From a checkpoint of a small transformer trained on Wikipedia: vocabulary 5382, untied embeddings.
Each number is 128 + 32 x the weight over its row's rms, rounded and kept within 0 to 255. Layers, rows and columns count from 0. The size above them is the row's rms in percent of the matrix's.

# layer 6 attention value, 384x192, rms 0.13, rows 74-95, columns 128-191
size [101  98 125 109  88  99  99 111  90 102  99 102  90 101 100  96 144  95  86 116 100  96]
[[ 70 111 107 112 142 171  93 108 103  43 103 189 134  96 121  76 123 103 145 110 156 155 133 135 121 109 143 200 126  93 155 149 151 205 159 123 131 120  91 182 138 146 115 107 164 113 145 122 163 146 182 109 126 146 152  45 126 123 155 144  43  91 125 116]
 [129 130 194 106  95 142 213 112 126 125 110 103 151  88 183 168 128 167 135 157 114 139 155 167 123  84 114  84 107 115 106 106 141 115 137 118 125 127 181  91  91 135 137 119 163 163 136 107  89 104  85  83  92 135 113 216 146 155  92  97 132 125 187 137]
 [203  82 113  73 164 153 135 148 122 116 113 158 100 123 149 106 112 124 177 129 173 191 104 161 129 133 106 107 128 127 145 147  91 180  92 121  91 130 126 125 152 138 162 160 144 155 147 124 106 127  96  53 157 146 167 110  85 112 158 134  81 189 152 166]
 [147 177 137 184 131 163  97  59 142  95 159 165 147 139  93 136 133 100 129 133 122 144  45 130 129  93 115 130 153 166  33 132 167 179 110 119 163  73  79 126 179 173 151 175 137  78 109 137 209  81 118 115 176 181 145 140 108 150 160 136 112 134  91 189]
 [101 136 151 129 154 137 151  93 136 122 146 108 121  45 157 116 167  58 117 105  97 118 151 170 127  83 133 105 113 138 132 138 109 119 140 172 155 110 135  93 164 102  97 163 133 111 134 101  57  94 139 168 153 171 141 104 124 103 128 163 189 151 137 163]
 [133  59 135  40 114 116 104 156 125 134 125 129 147 167 181 144 133 143 165 127 155 107 177 116 125 169 148 122 140 171 149 162 142  96 153 124 125 132 122  65  80 195 168 121 111 176 140  98  35 195 104 117 138 123 103 136 154 135 176  79  77 135 107  89]
 [117  98 140  89 142 167 127  66  95 139 159  63 121 185 166 156 122 135 103 176 100  57 136  89 137 122 158 124 133 168 128 128  90 140 117 140 142 130 105 131 104 170 158  97 134 163 144 106  87  91 136 142 172  84 156 134 127 116  39 126 158 169 106 165]
 [175 125 111  72  30 152 142 134  91 121 127 114 128 179 120 126  80 141 126 136 118  98 153  82 136 138 188 125 143 140 152 194 111 113 107 163 138  98 146  32 132 170 143  79 134 202 124 112  98 106 100 102 140 145 145 215 124 167  95 130  67 192 135 132]
 [154 157 126  58  86 121  72 122 102  88  85 122  95 193 136 117 113 127 140 125 107 183 152 152 157 147  53 164 213 104 123 132  97 129 107 109 107 103 106 128 196 107 199 147 136 109 200 123 123 144 171 151 241  94 141 129  84 130  99 174 139  83 167 177]
 [122 110 139 146 120 171 130  38 111 108 165  84  92 122 107 189 136 110  99 151 104  85 179 105 111 134 151 152 172 116 103 151 136  61 158  92 119 113 127  98 125 160  92 151 109 100 108 138 187 116 149 131 134 160 151 105 167  33 104 177 115 117 101 135]
 [ 80 177 102 158 165 133 108  98 110 143 152 120 144 166 100 127 189 146 136 136 159 133  88  95 121  90 125 101 181 165 150 108 183 173 114 115 127 121 163 163  76 164 115 152  37 136  93 143  86 110 149 139 118 142  86 140 195 161 169 107 131 137  90  98]
 [144 111 130 140 133 117 126 131 147 142 136 121 105 141 184  95 129 158 134 137 169 130 151 139 133 115 113  90 145  79 104 118  96  88 164 162 129 122 104 145  81 120 104 148 108 130 155 163  70 109  51 119 129 126 111 127 138 177 130 100 126 104  79 147]
 [ 93 114 115  97  88 153 147 113 149 119 121  95 149  77 152 158 125  69 148 112 150 140 119 155 130 144 141 117 116  70 147 191 135 151 154 190 149 141  63 128 102 178 141  85 157 170 147 124 140 207 167 147 128 124  90 179 158 173 163 140 196  83  85 134]
 [140  88 121 158 139 140 129  84 119 130 171  86 110  91  71  94  77 125  73 164 105 148 153 126 120 128 140 111 174  66  88 138 126  95 103 142 113 154 178  91 116 118 108 144 126 112 130 143 128  79 178 153  77 103 109 109  91  63  75 155 109  43 126 140]
 [160 163 127  87 108 111 178 132 132 147  92 120 131  73 118 152 130 116 111 104 206 106 144 127 131 107 125 116 112 107 108 133 186 126 136 148 179 166 114 150  24 122  99  75 153 175 139 116 141 141 106 131 143 118 129 101 145 147 163 176 104 168 171 105]
 [141 146 149 148 172 114 148 122 125 143 129  82 153  63 134 124 100 106 125  82  97  92 150 126 139 124 114 118  98 127  78 153 138 144  24 106 106 105 148  74 163  67 131 171 152 136 127  95 176 117 161 123 147  94 163  77 101 106 125 146 131  92 193 168]
 [106 141 120 128 115 119  65  78 116 104 104 130  97 157 110 138 101 121 163 129  78 143 157  92  84 101  82 113 194  57  98 158 153 179 184 131 128  94 165 107 134 133  92  63 165 153 162 130  78 104 129 145 155 163 104 152 107  82 106 116 121 100 122  81]
 [ 65 142 120 100 177 106 126 153  71 112 131 145 156 161 131 137 164 114 144 144 150 102 193 153 134 165 139 114 151 176 165 146 164 143  87 122 118 143 125  99 138 111 136 179 107 105 142  67 139  86 145 148 106 141 101 110 157 151 155 170 117 155 118 131]
 [169 176 114  89 104 131 152 200 128 182 105 151  78  91 124 144 109  83 166 148 123 167 115 146 132 143 114 113 147 110 183  97  93 104 133 124 138 132  98  77 135 112 155  88 184 144 136 151 163 168 158 114  75 114 126 156 103 147 140  97 200 155 101 116]
 [137 171 131 157 108 112 146 134 148 132 148 144 153 154  85  97 141 172  75 158 143 201  95  67 161 119 199 113 157 147 140 140 137 153 113 147  92 106 177 144 159 143 139 104 136 143 107 208 141 110 128  68 143  61 147 169 113 152 148 120  65 132 149 109]
 [ 95 134 125 156  87 102  91 144 115 126 104 128 136 139 121 143 109 117 175 156 170 110 100 119 123  99  93  72 166 167  89 157 176 138 140  96 139 140 113 107 123 133 143 127 104  81  60 171 128 156 141 164 152 173 134 105  93 124 168 131 163  55 152 142]
 [ 84 135 127 133 123 183 151 170  67 105 136 148 165 103 100 162 100 127 164 193 125 146 142 159 142 162 204 138  87 101 148 198 128 130  87 149  88 151 154 106 140  83  76 141 120 105 105  97 171 145 111 152  96 124 151 101 123  87 141 178 123 124 128 107]]
# layer 6 attention output (transposed), 384x192, rms 0.128, rows 74-95, columns 128-191
size [111 108 136 112  95 111 102 109  95 102 101 119  94 100 106 107  63  87  96  89 108 100]
[[111 161 112 104 125 152  93 100 157 113 108 147 120 116 116 137 122 144 144 174 173 108  94 149  12 132 130 157  92 160 175 153 117 165 135 174 201 157  67 148 137 150 138 122 119  78 165 111 180 133 196 110 110 130 184  80  55 110 121 123  85 102 150 126]
 [155 142 129 135 132 124 182 132 146 132 152 102 136  37 147  86  82 131  97 110 111 152 138 147 187  91 145 108 136 144 110 170 116 113  89 172 161 134 198 108  88 134 138 165 205 153  92 127  94 103  61 147 118 160  95 126 110 110  97  98  94 195 123 134]
 [155 108 127 101 137 158 118  82 122 146 132 153 109 137 167 109 128 102 183 152 165 169  96 133  93 125 113 136 113 133 161 142 118 125 128 133 110 150  69 131 139 130 153 160 156  82 128 168 142 120 123  97 135 123 137 119  96 122 133 146  61 159 142 169]
 [166 122 119 179 160 177 114  25 162 133 138 157 159 177  71  80 166 150 153 169 171 164 106 139 146  90 115 133 138 129  54 121 163 129 126  77 147 143 108  97 191 166 175 154 136  76 136 140 203 121 123 106 139 168 151 139  97 172 172 135 123 135  99 177]
 [127 119  78 165 135 183 100 108 173 128 131 112  92  79 107 134 142 121  54  91 142 114 138 139 169 135  97 111 114 150 138  99  82  81 106 153 167 114 142  65 160 146 117 144 172 118  91 127 108 120  97 157 127 142  99 112  81  56 105 165 182 162 124 178]
 [136  97 166 101 144  66  82 142 111 118 111 157 171 167 204 143 100 117 153 109  51  68 139 116 170 199 179 132  95 163 153 156 154 109 139 149 115 185 105 134  72 176 135 129  86 132 175 146  77 118  91 151 124 111 130 148 180 126 136  72  67 136  65 129]
 [ 88 117 199  87 118 110 159  70  88 135 158  91 116 139 131 118 153 133 106 151 130 104 119 141 246  85 148 135  96 100 127 157  83 134 150 141 101 107 113 132  93 153  75 133 114 159 144  66  93  85 115  84 176  92 160 144 162 123  62 120 137 145  87 164]
 [104 115 191  73 102 145 140  81  61 135 120 119 145 135 108  82  82 167 114 163 117 149 154  90 255 103 167 183 160 132 148 224 135  74 122 137 140 135 140  93 116 154 130 124 159 141 149 146 101 104  86 105 146 109 150 172 161 146  84  70  66 184  98 146]
 [105  89 123  57 126 132 147  72 157  57  92 161 109 177 135 116 110 117 162 134  62 169 134 170 227 105  93 156 133 113 131 144 126 134 164 139 105  95  79 149 136 102 182 151 152  97 206  79 159 161 152 128 173 134 130 127 156 144 103 166 137 106 147 125]
 [123  99 109 161 133 190 132  68  73 109 181  84 120 153 117 168 175 134 121 164 138  62 226  79   6 107 133 151 123 127 134 157 157  69 163 102 110 112 150 103 133 169  99 145 116 102 143 101 177 116 139 110 118 121 144 163 174 105 118 161 138 109 113 111]
 [ 93 171 121 134 141 165 136 124 144 127 125 128 131 159  89  91 164 147 145 153 175  96  75  74  54 140 108  82 194 123 159 145 181 167 148  72 102 108 158 142 132 183 111 147  97 169  85 121 110 127 117  91 138 151 103 157 224 201 178 132 143 129 113 103]
 [117 114 134 152  95  67 129 130 141 131 139 163  88 125 187 125  88 119 123 142 105 139 106 143 138 124 133 106 102  81 112 102 115 157 141 193 119 133 133 131  73 134  74 194 150 133 148 113  78  87 110 146 119 125 114 104 138 126 117 116 148 142  74 159]
 [119  97 135 120 105  73  89  99 148 115 165 124 153  87 128 152  76  99 121 178 101 140  96 142 255 161 121 149 116  32 163 157 127 136 170 150 172 177 114  82  92 159 112  86 120 149 174  95 164 141 130 156  81  87 157  98 151 116 102 150 152  74  96 126]
 [ 84 106 110 145 145 199 137  79 142 153 168  85 113 121 108 170 130 136 111 127 172 132 182 123   0  69 125 108 151  93 130 144 144 103 100 132 123 114 210 101 121 128  92 138 114 128 136  82 149 105 151 112 106 106 137 109  72 106  75 180 140 115 167 131]
 [146 136 146  93  97 109 145 114 178 244  61 130 145 106 154 129 154 105 119 143 150  85 135 113 131 142 122 115 136 139 136 163 192 148 132  87 170 147 140 138 108  89  96  70 105 229 100 121 141 149  85 139 161 123 157 102 167 145 126 157 103 129 151 109]
 [119 104 107 147 162 218 138 117 139 153 145  80 158  82  97 161 121 103  98  72 142 132 156 148 111 106 119  93 109 148 117 131 113  83  75  50 151 133 170  93 147  93 161 115 132 141  98 115 142 118 163 156 129 103 115 110  73  94 129 160 127 162 211 169]
 [114 120 170 134 145 154 146 133 132 154 108 140  89 155  95 121 130 139 137 151 156 118  98 129   0 113  91 116 173 100 116 160 142 171 143 152 133 127 140 144 143 184 110 115 163 143 158  86 193 133 119 124 157 157 159 128 102 102 117 121 132 111 139 104]
 [ 92 176 134  91 162 154  89 147 107 106 155 129 176 116 153 140 139 114 128 127 118 109 206 107 222 142 164 100 122 200 147 156 160 132 103 123  87 128 127 139 141  84 150 188  82 150 141 149  87 106 137 131 103 114  78 136 184 137 109 171 129 179 142 145]
 [145 154 136 106 129  64  97 179 131 159 149 151 114  90 158 150 120  50 130 127 103 196 131 147 215 145 100 134  92 121 172  91 108 154  96 130 119 130 109 148 105  85 135 107 124 151 134 184 146 178 148 118  97 113 155 122 117 111 132 102 133 147  86 116]
 [114 165 107 124 138 156 152 110 116 143 113 103 134 163  74  65 133 157 124  97 158 154  91  92 255 105 169 101 179 133 111 167 170 152  91 114 125 119 205 146 137 135 147 112 151 170 123 165 150 134 133  90 150 143 144 177 137 175 119 124 103 107 122  88]
 [ 93 102 165 142  99 115 146 163 152 131  71 176 127 139 126 127 101 136 171 122 118 113  80 123 175 125 104 102 137 186  71 165 181 174 130  91 115 157 104 132 138 139 167 125 101 122  86 125 135 142  90 125 153 150 173 119 133 180 144 126 156  74 123  86]
 [ 71 119 110 133 118 195 137 128  71 128 173 102 153  59 143 147  90 139 147 182 146 114 156 126 184 131 187 146 104 118 140 159 154 145 120 125  59 142  91 118 129  86 124 132 108 101 143 167 123 128 144  99  39 125 152  97 141 125 104 194  91 128  99 108]]
# layer 6 attention query, 384x192, rms 0.134, rows 96-126, columns 128-191
size [100  98 113 130 101 111  81 106  93  94 107 101  81 109 111 100 102 108  97 104  90  96  92 109  88 100  93 108  84 106  93]
[[153 136 119 188 161  97 115 142 128 159  95  91 106 159 150  58 121 127  91 138 147 196 135  64 149 102  73 177 137 131 124 136 125 121 136  93 132 126 143 136 145 165 104  49 180 134 110 198 126 138 131 124 199 146 107 118 146  77 169 139 115  81 122 148]
 [157 147 103 180 163 109  91 140 106 226  89  99  76 170 148  75 149 111 176 139 120 125  95 111 155 170  77 134 128  92 119  85  95 127 132 113 140 152 104 100 180 110 132  31 104  80 146 164 161 138 166 204 114  96  55  67 129 125  70 101 128  82 119 118]
 [144 164 125 174 100  90 169 157 161 171  89 136 130 114  99 134 100  82 174 119 144 163 112 152 121 197  57 154 101 151  84  76 135 139 153 127 166 145 108  85  99  88 176  82  99 171 156 160  76  98 150 155 133 148 109 118  79 105  79  82 103 101 121 178]
 [120  53 107  80 146 106 137 100  86   2 243  90 124 107 141 121  91 166  94  91 148 125 130 108 117 135 155 141 108 118 117 135 146 148 116 165  71 155  99 135 144 156 106 155 176 111 142 144  47 157 107  80 173 122 130 163 147 110 175 153 177 151 133 129]
 [ 81 184  95 118 114 169 132 156 140 158  98 189 144 174  96 133 181  23 112 164 121 111 150 234 178 142 132  86 128 142 181  84  90 132 105 138 153 131 109 174  82  99 154 149  75  95  95 101 170 109 155 140  63  94 114 129 116 171 160 123  67 170 115 179]
 [166 184 161 179 163 107 122 143  91 190 168 112  95 124 152  71 135 181  94 134 163 122  96 140 122  89 126 108  92 134 100 125 121 123 134  75  95  95 167 168 181  93 116 161 102 155 108 108 151 104 137  80 111 156  98 118 153 142 178 127 141 154 121 101]
 [ 92 113 112  79  76 132 135  95  40  58 187 163 125  90 109 108 115  77 104  79 166 113 140 129 127 173 128 129 111 121 159 164 166 147 108 196 114 156  89  91 158  99 161 142  97  79 152 109 101 150 122 140 140  72 137 146 135 143 154 102  91 158 199 201]
 [115 133 190 151 105  63  69 134 136 124 108 151 160 142 144 116 129 150 143 107 175 138 135 175 135 108  98 123 123 137  63  91 125  97 148  53 154 102 105 183 132 118  81 129 117 171 131 162 114 129 165 104 190 139 101 121 133 151 154 108 119 149 142 207]
 [ 98 136 106 137 108 148 156 101  98 124 179 145 138 130  95 116  75 116 133 126 127 162 123 141 121 179 159 155 155 120 136 108 139  90 129 124 100  89 124 106 126  98 164 159  66 160 162 185  73 101 146 149  99 167 165 149  98 176 138 119 103 108 128 183]
 [127 105 157 124 119 116 175  68  84  55 176 120 143 117 115 166 100 153  92  84 148 168 100 159 114 184 124 172 105 100  95 120 171 121 108 143 126 141  86 189 127 108 166 142 119 152 165 166  41 167  79 157 153 120 156 172  61 123 125  88 120 132 161 190]
 [116  90 146 132 100  99  81  99  63  46 230  62 133  82 203 125  93 124 114  97 116 111 128 111  91 124  98  95 114 113  79 137 138 170 148 151 124 130  93  99 191 131 101 204 170 115 145 103 105 103 126 118 159 122 123 119  38 131 137 154 142  82 139 144]
 [105 103 111  91 157 191 136 120 157 114  83 175 146 161  73 132 175 133 132 141 128 131 153 118 155 109 189 112 102 119 212 108 162 109 104 121 128 132 142 193  92 107 144 132 140 162 112 170 105 129 136 113 102 123 143 148 178 187 142 112 116 191 122 160]
 [158 115  73  85  67 163  97  29 102 141 154 101 133  93 108 143 143 160 156 105  64 101 123 140 115 109 155 150 131 118 125 185 165 147 164 194  83 116 136  85 148 115 104 106  78 166 189 145 137 102 131 184 146 124 167 123 140 130 106 120 128  99  97 119]
 [ 90  95 113 159 170  93  88 157 130 169  96 190 190 177 134  95 154 114  88  97  89  72 153 128 116  78 120 110 125 168 107  82 134 141 168 118 177  88  88  89 130 117 118 117 122 115 146 134 157 124 159 113 135 117  69 127 119 150 129 117 155 116 159 175]
 [175  78 144 128 138 134 211  98 135  95 196  57 112 126  74 131 128 138  99 125 129 127 150 103 117 155 161 119  93 110 119 154 158 114  32  78  62 139 110 140 107 151 138 121 140 119  91 159 135 169 129 127 127 122  87 160 173 151 118 122 130  92 105  97]
 [127 162 123 140  76 100 153 155 155  72  97 168 172 139 114 132 105 148 127 165 121 186 109 136 149 115 106 129 102 146 133 127  86 141  85  76 108 118 135 138 129 123 151 136 140 175  69 195  66 152  85 169 188 153 135  94 160 128 141 159 178 130 121 170]
 [105 131 155 131 165 131 104 171 178 158 118 121 108  84 132 171 117 104 129 185 130 129  61 124 144 191 145 158 131 157 144 160 111 115 116 125 123 168 109 118 147 148 179 102 101 143 137 169 127 175 138 199 142 176  77 106 185 115 115 127 138 120 101 141]
 [128 119  70 119 106 129  98 146 159 135 164 121  88 123 158 151 113 118 123  85 105 146 157 122 130 126 124 139  93 189 107 173  76 100 117 167 101 142 116  92 178 120 123 130 129 130  98  69  98 158 159 154 130 120 146 130 140 107  81 182 172 149 136  91]
 [ 62 147 122 143  78  83 148 126 136 115 144 168 132 164  96  87  79  81 133 102 101 106 123 219 126 164 113 162  86 153 160 142 165 144 126 134 103 178  87  87 141 112 126  96 138  93 168 157 154 140 176 149 128 136  60 128 128  64 162 156  98  99 149 117]
 [112 135 126 208 172  85  86 151  85 112 145 157 115 177 120 112 106 136 152  80 145  79  87 163 129 161 170 125 114 147 148 155  98 110  99  87  67 158 114  82 114 111 125 134 113 164 121  76 139 154 122 138 147 139  69 143 150 116 146 171 109 113 113 125]
 [121 117 160  76 165 187 200 164 118  95 113 157 174 147 131 105 139 170 123 127 149 176 125  78 137 116  94 104 174 129 135 147 105 120 154  90 130 128 168 140 105 140 124 146 166 163 141  84 101 116 129 113 117 140 129 112 105 161  90 102 111 145 135 135]
 [119 140 162 104 180 149 163 139 139 216 115  84  87 119 136  87 167 157 147 170 138 151 155 135 114  96 127 172 172  87 122 110 176 121 176 112 101 129 181 182 130 116 107 115 140 129 133 133 210 107 141 112  30 162 110 145 141 141 102  89 147  96  91  78]
 [ 97 181 158 151 176  89  71 145 144 192 118 131  57 104 144 126 115 157 117 183 182 155 118  89 129 108 122  92 138 137 128 115  92 104 121  68 140 116 208 162 182 104 146 140 137 193  50 151 164 156 109 175 121 190 127 124 111 119 158 150 158 124  87 138]
 [128 153 119 146  89 116 104 161 130 135 139 126 107  91 138 131 203 128 134 153 169 117 136 164 123  86 135 151 119 117 113 165 132 135 115 100  87  90 129 119 119  87 104 159  70  86  99 153 157 121 119 143 119  96 128  86 178 168 146  82 132 138 106 136]
 [114 144 154 116 176  72 130 119 119 127 102 136  74 100 126 150 128 131 163 157 161 157 114 107 119 135 135 136 163  72 140 170 121 148  97 116 154 119 195 122 152 127 100 131 179 184  90  88 188 176 112 178 128 126 138 104 124 100  85 177 179 104 131  97]
 [134 204 143 109 126 128 129 133 135 165 153 144 125  89 140 138 102 125 172 160 137 115 101  81 144 171 141 104 122 171 130 169  93 122 130 141 121 107 184 114 164 153 130  84 125 155  76 137 123 160 116  98 132 155 154 102 132 134 141 136  95 174 119  60]
 [199 111  90 122 108 129 191  78 168 102 156 114 130  76 127 144 124  93 126 139 166 123 158 108 105 145 108 116  78 132  97 112 145  99 104 178 131 152  39 141  83 137 105  90 118  41 121 122 157 160 137  94 100  67 214 149  53 130 121 127 125 130 122  99]
 [107  99 153 103 135 194 108 128  90 117  90 129 148 132 161 132 185 138 133 151 109 167 145 117 134  60 184 163 144 112 106 166 118 167 166 154 147  83 165 110 163 117 148 174 112 129 170 150 124  64 146 152 115  80 146 134 205 139  45  90 110 169 172 156]
 [ 68  79  97  74 155  93 137  90  38  85 170 125 126 114  91 131 123 103 149  75 164 163 154  96 113 135  89 146 147  86 151 122 158 116  66 188  86 123  97 128 125  76 155 122 158 126 100  79 114 166  95 136 124  43 138 164 110 144 159 122 123  93 120 179]
 [101  92 161  95 102 128 146  83 135  94 126 138 126 120  95 127 110 115 108 116 126 133 140 137 120 171 137 141  84 118  78 159 138 110 115 179 141 147  83 104 147 162 141  76 112 126 136 149 121 150 157 144 142  81 174 157 102 114  96 133 113 123 171 126]
 [107  97 148 116 203 159 167 153  67  72 151 139 165 143  86  79 122 129 115 120 117 115 128 166 120 109 121 116 140 121 140  86 108 129 144 125 106 128 185 156 126 120 186 157 149 140 127 139 103  93  99 117 118 123  83 160 106 189 131  76  80  90 144 220]]
# layer 6 attention key, 384x192, rms 0.133, rows 96-125, columns 128-191
size [102 101 100  80  84 107 110 109  99 102 114  90  88  97 106 105  98 101  91  99  90  99  98 114  85 102  96 107 102 105]
[[156 140 137 125 121 104 132 124 118 209 124  70  61 128 173 136 138 138 159 153 122 114 133 133 150 115 122 145 111 125 141 110  94 122 162 125 150 122 145 181 142 119  99 146 171  78 126 136 164 137 144 128 145 146 136  93  81 118 126 160 125 126 122 118]
 [158 125 119 157 151 132  82 197 113 171 137 104  87 107 152 118 124 117 102 146  56  90 142 106 154 137 112 146 156 120 124 109  86 166 121  97 164 133 121 115 189 125 111  61 103  40 116 121 168 151 133 148 144 132 128  87 123 122  98 144 110 119 136  95]
 [143 132 132 173 121 178 178 142 175  93  61 134 192 112 108 147 158  98 187  88 171 107  87 128 109 182 122 114  82 145  73  91 124  67 110 113 130 134 113  65  99 115 186 136 110 212 145 163 116 128 154 119 136 154 129 168 184 114 126 149 186 127 109 164]
 [ 75 160 115  63 113 108 128 128 130 140 182 159 166 158 117  92 111 163  84  97 132 202 147 113 100 145 112 182 167 129 127 136 131 186 182 141 127 119 103 147 156 170  84 131 185  88 140 111 180  89 122 136 130 127 131 157  72 111 134 160 131 146 172 143]
 [187  88  90 177 140 185 153 152 143 148 132 146 124 103 169 152 121 103 111 138 138 111 109 161 208 168 116  56 119 156 131 124 125  94 110 116  95 158 120 129  95 147 118 100  73 175  90 125 127 138 112 158  92 104  96 146 123 156 176  88  87 180 148 173]
 [154 171 206 118 170  81 129 152  77 151 189 145 112 118 148 132 142 206  98 115 157 119 136 115 133  84 126 153 132  73 115 117 161 157 177  93  58  48 139 165 154 103 119 117 185 104 116 117 215  39  83 103 100 169  91  86  91 128 164  92  91 200 187 164]
 [134 130  51 114 136  86 118 116  97  85 113 127  80 103 159 108  58  39  86  66 112 152  94 110 130 165 102 112  72 101 217 169 189 136 128 166 109 150  97 167 125 148 140 107 119 147 152 127  68  89 147 116 144  88 138 159 140 102 124 111 126 175 206 153]
 [101 163 255 125 109  90 122 118 148 103 129 158 177 144 139 128 149 162 114  47 199 131 174 159 144  60 124 113 144 115  65 108 161 151 137 114 147 131  97 156 113 135 122 154 127 155 167 114 115 149 160 151 148 141  88 140 156 181  75  85 114 181 154 210]
 [212 133 147  81 106  93  97 130 131  44 117 109 163  98  75 109  96 139 138 126 118 146  83 130 121 203 116 130  96 130  95 100 164 155 101  98  89 101 104 102  69  57 119 104  96 145 136 125 128 148 118 167 158 118 128 131 122  80 154 134 157 142 101 152]
 [118 114 156 106  53 195 126 122 131  97 113 136 213 131  90 139 127 177 134 102 152 130  84 177 114 203 168 115 112 150  98 163 127 111 123  97 126  84 134  57 119  81 152 130  91 187 161 201 100 133 117 119 112 104 143 160 150 139 110 107 116 120  81 147]
 [ 77 109  59  64 102 106 163  88 100  56 103 131 103 151 142 126 116  85 147 138 140 128 157  91  92  87 172 106 136 113 123 123 158 168  80 163 107 114  93 107 104 117 118 238 166 143 120  79  96 139 167 105 168 116 148 144  91 168 179 143 129 141 161 117]
 [196 130 142 176 165 161 189 195 204 154 101 114 181 115  98 161 171 167 164 128 134 153 110 153 166 149 111  83 124 170 134 117 105 103 146  82 112 163 171 150 120 159 164  72 129 163 120 196 137 136  98  85  78 153 142 184 180 126  96 150 167 155  81 171]
 [201 122 123 139 147 119  99 107 106  72 135 100 117  90 127 154  91 155 133 104  77 104 100 104 112 202 123 130 105 146 145 147 146 144 122 138 103 144 146  81 145 119 126  94 112 171 137 176  89 133  93  85 191 162 127 147 175  72 177 104 140 108  62 122]
 [ 81 101 126  85 129 144 117 150 141 224  96 177  96 175 108  93 156  71 114  89 144  69 149 143 129  90 154  80 150 144 147 117 150  91 164 142 137 126  98 145 120 143 123 164 133 188 159  92 121 151 170 178 146 165  94 131 150 215  60 114 148 161 179 205]
 [130  75 103 120 153 127 175 121 183  57 159  50 109  93 110 176 118 120  84 141  98  85 147 100 120 151 143 123 130 117 125 117 114 149  22  86  81 148  97 142 152 139 117 161 158 105 136 118 183 187 165 148  90  71 122 142 131 112 143 141 173 110 136 118]
 [130 150 149 161 108 122 145  54 121 121 124 142 168 151  87 129 128 145 121 135 111 163  78 116 140 126 126 124  87 150  96 158 121 163  90 105  88 194 148 136 117 129 153 176  76 162 101 151  97 152  90 163 107 107 168 117 163 219  91 149 143  60 135 171]
 [106 198 159 186 180  97  84  44 142 130 139 139 107 133 113 144  73 145 133 142  85 155  63 123 130 145 116 150 151 140 136 115  68 114  83  85 138 172 129  75 153 110 174  85  63 105 114 156  90 141 155 169 159 165  60 108 154 122 135  96 156  52  96 142]
 [171 123  77 218 128 139 117 145 122 157 157 136 137 152  97  97 151 154 146  69  90 156 100 123 121 154  95 172 150 227  25 162  93 113 145 130 122 153 127  68 153  75 125  80 125 149 122 141 105 152 137  82 159 153 141 167 128 132 126 164 140 155 113  66]
 [181  95 125 177 138 117 138 130 151 131  88  74  71  89 106 107  42  64 146 120 109 140  87 141 127 155  84 120  70 129 118 158 175 103  75 150  60 161  92  72 112  66 127  88 137 196 163 158  76 146 118 149 157 153  87 130 129 103 136 121 155 109 171 122]
 [125 155 131 183 172 116 109 147 115 139 129 120 100 110 117 145 110 161 184 109 151 106 134 126 132 138 165  82 101 131 143 136 156 122 123 133 115 138 102  97 132  76 113  91 154 171 144  67 147 135  89 140 190 187 117 147  77 112  90 208 122 150 155 143]
 [ 95 155 170 103 121 142 197 148  86  91 122 180 185 110 156  94 150 179 128 194 128 143 112 118 141  84 110 145 125 107 173 120 126 134 107 111 110 138 175 145 164 106 156 151 100 147 130  84 156 138 157 135  76  64 156  71 137 145 123 126 140  57 145 117]
 [114 113 182  55 119 171  94 160 138 186 135  84 158 147 145 135 173 160  81 174 152 111 162 160 118 131 138 206 144 120  93 113 100 109 116  82 136  99 143 172 159 127 110 135 143  51 105 110 152 108 147 110  42 100 120  95 154 103 176 103 112 143 111 125]
 [116 155 160 146 121 121 118  73 151 167 150 130 128 144  99 118 156 217 112 189 140 150 146 143 134 109 137 178 176 179  86 141 105 127 132  46 133  54 174 110 114 151 142 154 108  74  75 152 149 108 146 165  96 190 123 141 109 155 134  81  62 174  87 164]
 [121 191 170  92 131  75  72 130 154 112 139  98 127 124 126 156 163 167 108 116 137 143 142 119 137  93 139 115 155 103 127 175 175 174 146 108  55 107 151 135  95 121  72 128 111 105 100 144 163  69  91 112 158 124 116  73 151 118  90 102 122 123 101 173]
 [ 56 172 130  82  81  90 146 133 153 130 102 152  86 181  85  87 159 149 124 176 127 144 174 182 123 112 186 185 124 116 135 123  92 137 123 127 166 134 169 154 136 183  97 156 162  86 119  91 160 122 143 169 126  81 169 124 113 147 104 210 115 154 135 111]
 [114 152 166 180 129  94  92 101 104 151 149 176 149 111 144 152  93 159 152 155  77 101  89  81 140 160 111 139  97 150 109 124 112 118 142 123 116 150 197 144 191 106 143  77  99 141  84 133 157  62 138 119 101 156 121  58 124 111 180 123  69  63 155  90]
 [147  70  61 126 118  91 147 145 188 102  90 117 146 107 189 150 140  60 129 119 145 123 159 153 110 143  93  97  80 159 132 129 104 116 124 174 167 115  89 174  97 173 125 139 106 128 128 125 148 134 180 115 100 101 176 127 112  83 180 149 142 151 126  66]
 [127 179 136 115 139 166  96 146  74 129 116 124 127 148  73  82 192 133 146 140  96 100 124 159 122  74 188 134 127 116  89 122 123 123 108 113 138 155 190  96 173 107 137 117 124  85 147 177 123 121 149  89 144  76 128 162 212 147  56 127 154 146  56 138]
 [ 80  60  97  81 119 100 140 134 122  71 119 135 131 155 157 141 131  58  97  88 163 161 159 126 130 152 144 115  69 132 145 144 166 128 118 197 117 133  72 168 123 156 121 154 141 133 159  77  54 159 133 170 119  79 150 135 166 139 150 148 105 148 148 134]
 [181 118 124 123 152 111 158 132 143  60  77 168 108 145 100  80 117  89 138 103 118 120 124 152 120 128 143 122  96  93  62 126 120  81 114 143 146 184 130 136 151 146 151  70 110 170 202 168 135 143 168 135  87  90 149 181 146 137 118 138 169 116 122  98]]